Part of a small language model's weights: 4 heads of 64.
Each number is 128 + 32 x the weight over its row's rms, rounded and kept within 0 to 255. Layers, rows and columns count from 0. Numbers have three digits each. The size before them is the row's rms in percent of the matrix's.

# k: layer 4 attention key, 256x256, rms 0.0378, rows 129-175, columns 128-191
# q: layer 4 attention query, 256x256, rms 0.0385, rows 130-175, columns 128-191
k129 104:080107127131070170182164132143135098143137145155148124156134154111147111154172168087119086123168136128175079127111131120163101128125106174180034103116125152086144161179095156096129133140121088
q130 091:126120105161142133114175133168151083130167122116094187158143164130138125065153139105143123092101101172091103169147109049145117091105170091102182128157084105200090125100142139122076154144073094
k130 106:140101114100188093146111093094172203061137113101149164084152050159153131109159118123132158114092150118114134130110159125077118133136168104109129178163113144134145152138166098176149149151144113
q131 110:136152155149154137122132095092138152164123174163096149140107125127073151125123115136098130099083095136157136143132143091110110137206114167135161127091165120082131106153135140171244123098125164
k131 108:043103129146104121146126126073104144110116101155156130152133108165205104111138120133106110121129191080188124152141152145093143172080060159161107129110123130116118137160101117177121110146133151
q132 081:120132107142128080143126193119084149179118089160118078162155148107043165195145156120126192075103125080186171104123115157165119142140109179171144087159074172124125133170130158187178114156098163
k132 102:097152149126094162129187142158091089080086086170162142152132125159160092177150179155129079112159149112191106134144172172122160184078064159143123088127187103121127072095090128103076123102064045
q133 097:139095134141135120146110102034134166179073106110123155154135072174084152150139097168164148128112108135102092174144147095146117125211111133106142121099150126053137145104131128133187144099161131
k133 082:049156107123098103170115132116076145100098200123180129175104145121166159087121108124056088134192135093160075122090125154157164127103072123210116116156103117126120150198092075141137098085176103
q134 086:092179137128104174125044097125102149097104083155122087121130150125119138164134114092140205153136162144175207144173129160131137139096088161144153089097185114177171167104178181174137147105152176
k134 099:096154148122124164099201169124103053125176130169093125165125153129124116145114133172123141125084157145094161183132126147114144154104103108097097114100153139084091108096083138127117141210123174
q135 090:124112106178148210132130131195127052141195138088121165100173140145140129074139132088144104144134152190093085124183101080145119119122192085107138146194133137153105132070128108123073124097144110
k135 090:206121115113180123090116115132139114130166092089063160110149118085104155124113107144162166137084107135102154118141129119076116142155218088055131170160096173137123127102210115114120140151105109
q136 089:108116156122132156138080085127162065095133113054126091122062152196098152142107122135177093127139154120100113163102181098130136110107114135118129083110153110154115115175149146184086103166169099
k136 087:104134138106100132114097131147102208114127191147108117162121152120100145167142107115097125057152191094144165097100114137133115133113114084113160176160081150093151105159095085105094123130169135
q137 076:119101132107056093130146137137147128081090133122202121150105106127152135149142134075128117105129123127151147099113137218105140077109138115137106111140099164089175151188130105149116116136156158
k137 115:091146130134130141162168136118137171116088129114112116137119102163130074156145136117091130166152118081146115111100092110177144115089055162200108128048155065144137113167082140103145160136102112
q138 086:105123137092121087135108132098151156181085085157147104148114142176119159144114067164147162136106164107090139142096124147170093137158100157140106142146138124166132131095093105124202142157188104
k138 091:101101113119108122128143105114108112123110148141149079151119182117133105111143124091105057142145103134133100159117171141149097095111118131184144106112150145139156171214062164142134097148101132
q139 095:111154140122165124097110120140148117150158197104116174116162125085146140119054140162080096156110143113118120134165119144108084133095129089147146151108134141083090075142167122171120112104122067
k139 098:197096127126139148068171179197160087188171098113098174105125135083088150128152152125214130123135127117129135116171156101103150174141147147100154139169071147122151158123141123079128109127113127
q140 109:133138163153120105148155146065124220145084161141117115131130087086103133167137114150122162143123088059185086135098118213124131137170112184139115152128156132102161176164095128140205111117135133
k140 058:050098147163099132135146149150109082135120149131169147142096167200164113114092130133117102121182166102142095102171156104161156111093050170167152098053138095134157124153100141144150097153118138
q141 083:142101055104120111091105108130149129125166154151115121054076144106183141155073088126121153105076141120167125096137139190171082160169164132112151106088138150075095127118109058129138089155167056
k141 103:113152168158078132154170135151107140153108171124126093161142134149119084119193143123042135149191106156163082094090125149191158156119053167196097128088167098114160093191042139144129104060143141
q142 102:103152134115157140085124100166182084095116162095142184088085138146149092111131110084153081143117157147089144140135153071136117135134169113122141176116070146147108079104144091130092156110158105
k142 061:200109097134120101129132124124173127206161102107075102098149095148059102119078086138135158160076142136150133139125152128114070140226220152068144125162071172147153175162140168108126100121093068
q143 094:107111061119048138152081105132111097192140094105107108145110128141167112126167130059149090045158157146109130159145168134089142124044128135088131130092140139143102144177175153079121126181102193
k143 086:148144121144153122095108161138138151072149120134172183165132091119125106151146116133122110139119092156109114115163063104138150094108187071184134172150072131088105128155132108093057118168112088
q144 093:079157130175076124116159125129132161175070138157140138165141175187118168109192171113133100103108095110130132140131141146189089122084112125133168124127212113150049116145144131138177118131161071
k144 098:132122125156084140131146145134126097092111131148174121108148105179112105149144123116161127133105103163134145101130149146143159142145065201081151114092151112113136125125122097156105111099071178
q145 085:108117105140150174154153137126148131142105182138150133120070171081114055149142132109149102144111163120105143091184154147159088132114183178100179149134103129160112063146121094124159115129145073
k145 116:211137157113144123092093112178129070130127094112081122100119142118135078111134134187092149122111131214094132118167108109060146167146138080102145138133126079160125163111177167100088134119114165
q146 062:179082142113118142133093094175109125127154134129127142121085116165103157097143153099134123141143205158162127100150179139193125182096167120078179128154179117122161137136100121144145069075171132
k146 298:052146143129096119159142146058103170131090137140166083154132119140143101159120127126105091141148128064199097104105130143141152141128062189169093119079155106114168134198076153154133110138129133
q147 104:123156108156109110110177170112140143080173084147094159102121106147099065138127162075104170093129065121146068113116143115147126053149108147165197138141100118164146113169104129067111165144115124
k147 103:123134076145090131177115047106103101093081117087109122113086138120118107125120131191080172175142152150114140104136099173125122133125112122154080138120184118167126134087115069157144125093158145
q148 093:121150181086138145148125193094110105108095099103142191088214108135100158150155145173106180181141144096127132129105112137146118151104095192155137156134189108157155136169142158209153145134148130
k148 097:153077104089126174117155116175129076146178118126118147158132112134144126138137161111139196084082060155063143169154155089108136192144137107082105144162108174111099149089135128121158125141100184
q149 091:130121075125162116113098152105142095162109118137108144174193118113119102137127118117131189164061186106146114128127141134214108085164110137068117174171122149207123160141117133127138058161131103
k149 092:119150128137141116116089115105084120151137149144186087156119184091147104140139107149097128109167136169164135120114176133108141196179141072143155128162099079157146110188134160117110123135141100
q150 101:103105156209091113137130142157108155152088179156123118155155129151092111129181185138105103143199109141127114094153158102150118157140082105129112122146123107113139071127085132179152137040158123
k150 096:131134093147070151118073122154101102135108094100139118116142147200166142116149062153055135049147154162124095108099142114085097148093116079146148088124113124173113115124099202136115077119116140
q151 101:136176060134165185185180152137108136095089170144090081112073103148102043119129133089116130072117067108136144076128096161166155115130137116113092108092113104205112054183188126118143166166067109
k151 097:115146159088123156123108111133142109109074103169152174146155122116153108158121170181101127154153159177175109106144124118047116147121070118205110076130138121100078157098139123123060138101161163
q152 092:148103174092123117123150105135140117080163140135128146078116128095168101119114142127133079130156151150117157145109139114088135098123136132100108133105096157054118126106103082123058115098149116
k152 093:094150094140153071154161094074119195141096161119139114108105103122084103117095080111123124109108120066194102082069125136165124171135142164133135188136111048159195156170118141132177159111094086
q153 101:136161178154136133089132118156157144075090163137183133144141139100101114117141141106095123098032112112147149130102131186122140122098141097134148129163140149150176129111155087105076058105134057
k153 102:127134125151166131125153136115124107115179165187135081119169143146077043156122069119102115211176192111186106127125165092122130127125129149111171112093164143150127113151112121125143180135058135
q154 099:107076071100144076117094148149139162172140109117059105112177138137155173121053104178140125162045169101167132099164134156185087075146183126116149119191152167101079209064131140138122023106170147
k154 102:160132139155080104078153175149107114116153204122162145117077130098081168128134121158185093119175116134101134181111147161186160155152108150083142141172131140141182090206147071144169181105121082
q155 099:127068073206102183180102068095169117148156146087100129041116145141184143171118134078151149118169135127101113143108101046104175170198144194133106066101139149115115096113088113103085134126179142
k155 104:153159144093085112098120189073137168131126170143074116122138132126092045118176161094079151141075104076176118075104137176124133119133102113150142130136097067117119133144120122157151082116189121
q156 094:059075109179075160085067049111145118117135181114163149123160113149162132180142108067118116128177159109127120185163180108117130160135090097119109127093122168102119147144146102165162168108207168
k156 100:148130142116149200124121157171134132132147161106068179117169133145111155072128099164158203105106079140078172091099119137145124089158108095067145169090024110119123101122144161064107110139136149
q157 097:121102173099117139191087170138122155106105086133156096170066089092110181131182153155074130149095112148119109135117109099155107164108172107112132145104136091111140206129106145144118140184134169
k157 100:133135105125137097134141132134104115047144137110162108141147149166169148142139108063171112136103110117152138137120103109154154144132127150150095158151182159164146058103130090093108091144132130
q158 104:135103071164131147110083114131126120119134184158056107115195163147067129153164145093123126140145130138170134126081178109196125140127119064090145116171120139071156125171145108167117061103148103
k158 103:143143101167119120107134136174112127094159124128148119110122127127113123120103134174091158104157133129125102123059138125077115182086069120136133144125107128128154101105073093136173138141165110
q159 102:041138172075083128131143100135166185144136140119132119139128117162166077147071115119098098159141050104086096123111149159139136099172095086139138144172167100127088125121106131069136154078227103
k159 101:175118093162096164122146139180119110170165170110108153066080132190083173068176134147189118124166143098075164176174113099151119094152217199139123146183112167156168116153142096163160169146074119
q160 124:151089081133107105142131129182221106147136155126104206131138137180160110082165097070124160116147127165087162142105124113097066087130174138086161136163110136118100142117148102108110131161112090
k160 094:147189149052129108080099151080083156156112092116092103108121067105127084151101098167115149180122127091165196102086142106145143147113113152114090207118150104162151096138110168124126158106044143
q161 074:146138110141126125126081138119151144144104152073045122164130132156119102124129104150172180119135159102092184113152111058110083134185122178065164142130201088074151149109136141157176107158153135
k161 090:077159113124099108128131152088077147128078127105159094181121141155139054175118129103100121148122160072196141099099107135131170132119066178148130133065128093141143104173060155148116100145098150
q162 088:097139142095132144096172109183085110127200127131188137132147173122131124130110143131102098131153172131141101093180106160158175134078182077113174086166108127199104115101104119109041110075131117
k162 084:184108131134160121104093096138180120126175137137098151072167107124104156099151103165135154117091099170074124154158140120079104110170216091084148123140113193144081144092227105126134150135150129
q163 089:102186146164168141134138087116164075154148165074102137107083176149101133091130112111160159122128091161074130116124101073155107148152157098080180160105173117123123141088198124133138080107156136
k163 086:104108119150124169101102147135145152167157174102137145142125134128120208084082124156137135109110142156066158150201127149085134155162119177113123114078138193124080169093156100179158093097198169
q164 098:150152175106177156120086061084129148167134148098136139115134111136102134129095124162101159136109083084098154156105166072067148120163105186167102145060158103063137060138153122188193148135148200
k164 084:036141130144074141139154133088100157149095153128151102197105161155173114142141178117126084144111150054156126103128129131146163148088058142192136100097144095134136155146082122187143089126126112
q165 087:119146099160124164154116161123077032126116120111080092162127167162132049102141128127191101140166155121102141139174151048132132121076178035110148144125156104171084137066132208135099165175138065
k165 116:128147132131162073075121089114123174106085144112131142085135100107168103187089100170181130111117149155133115128129102137131142158169190142085163129100186135104118075111083092102087047116146202
q166 093:186093150161146120150092100091143152182112121145166131097089125128167182130118077146181153120134142123124131122105138178159118160127081105101041111114123129112104099102140070151205069145125087
k166 088:093131133135102126133142165182119111111090157165180103171154168117098162084114164086131072138130061121154096131063153152192106105095068185183147123116175153111099158198127174131140083090123107
q167 080:081089111147128161132089167096171101139092147110113091126117132132181118143093141095147117134144170103167136058160093190084108125111140147106123081143104171098129113143181065160094085158176128
k167 092:120164177123076118122107179124117173122104116124097157157116173143106151173169162088115215131167104075175122093118103116123191172081085139150139159088121069077111090177096132127110130156135118
q168 095:170066108156135136167149129162105099075117120073125127133141151157161141114138133121139137130146112114147077084101088127132135065091138141144118071180102061118164157195113137165108108177120163
k168 102:142137105098147116112150118049103120085173131110093146112149110058062091130152173122130168165115102152095135180068153116136101109103106069134094151090196101156068106118135147139181172102081162
q169 094:196093147137084100077130119086110203140112123158161125174123081097120137154141122155097131107151098093153076131095161156137148117187085173124104108141129151070167169154101134116195071122143165
k169 070:014123169147105124178163117098102126092115167113159135123116151139154093113126152151080127172176127094148114122084131111162129128090054124200075105068154067135145159168037121149155122126156107
q170 095:166119102167145086174178207141069136141142143138105142129178114112096115091155132139122159077132148108149111083136053105135124097115109098168090105211109140100154142076094141073187092078097118
k170 093:153095128144158118125118103099129119111089094110125127099129169116111122108073125126216114141118099089171143132133202139109107118100150160105185080120215116184119128118207094201171121130078094
q171 096:085110106079133073118123205122151126102096110159135111169116094157098159142157131097161165132099144106092151114151128107126107112074166059085113166146068131171110151134189098133144126145151128
k171 096:129150120133108100113142116170138155111105119127122176139127099135153160114091044136156120110187145181173123131114119137170127068121128148102170143094179155111188106150075149105108123101074104
q172 076:067149088121155088077115139123149079102201083053076157129153150131119128148132069145101172183104129131085093161153123053126084125148191167114153180181152142120103115126106150130100130108112104
k172 172:235121144127170159092086116184124095147162145133126158118096144091101139099127117134141196077131148188055151148139136106114138131135171041063167166175130135158151101074198075144130174117118129
q173 102:176109129099136116062173161084179157160093182158072098094050094108105156143119141131141126096168062121138100198079146077160127095210163181121095115108089139149083105135144130130172109127173090
k173 086:077140097115078116194133156144129176127095131156153148141120102103118180094096118112110135185131168057143137060143133130104139134135076141181110140145114088130169237192144077117104074065151102
q174 081:167112206148143129098086135126116122084087141100177146154094132093093083126126140128128131182159203151152111143103195149106098121143135142164112121168116123130199150194090105137140108088067154
k174 141:077139129077123150191142136081110168195137141120134092134128148131157126140097119110074098124146144088164138123105103131131115156107044143149101114079169131114126116121135189119154135174125140
q175 091:114151147066148137094118099123168159071149120124164068142095128132134117133183083157152087143171171105068151124105173106117153241090150093099148106099159097090138094158161152063103147156165154
k175 102:118135170144141127177138143111127141139108161200129113141135116151153163089114120126063115137177128171146168107131099160119091045095059131145055118065170157119142136078091126156123126120150153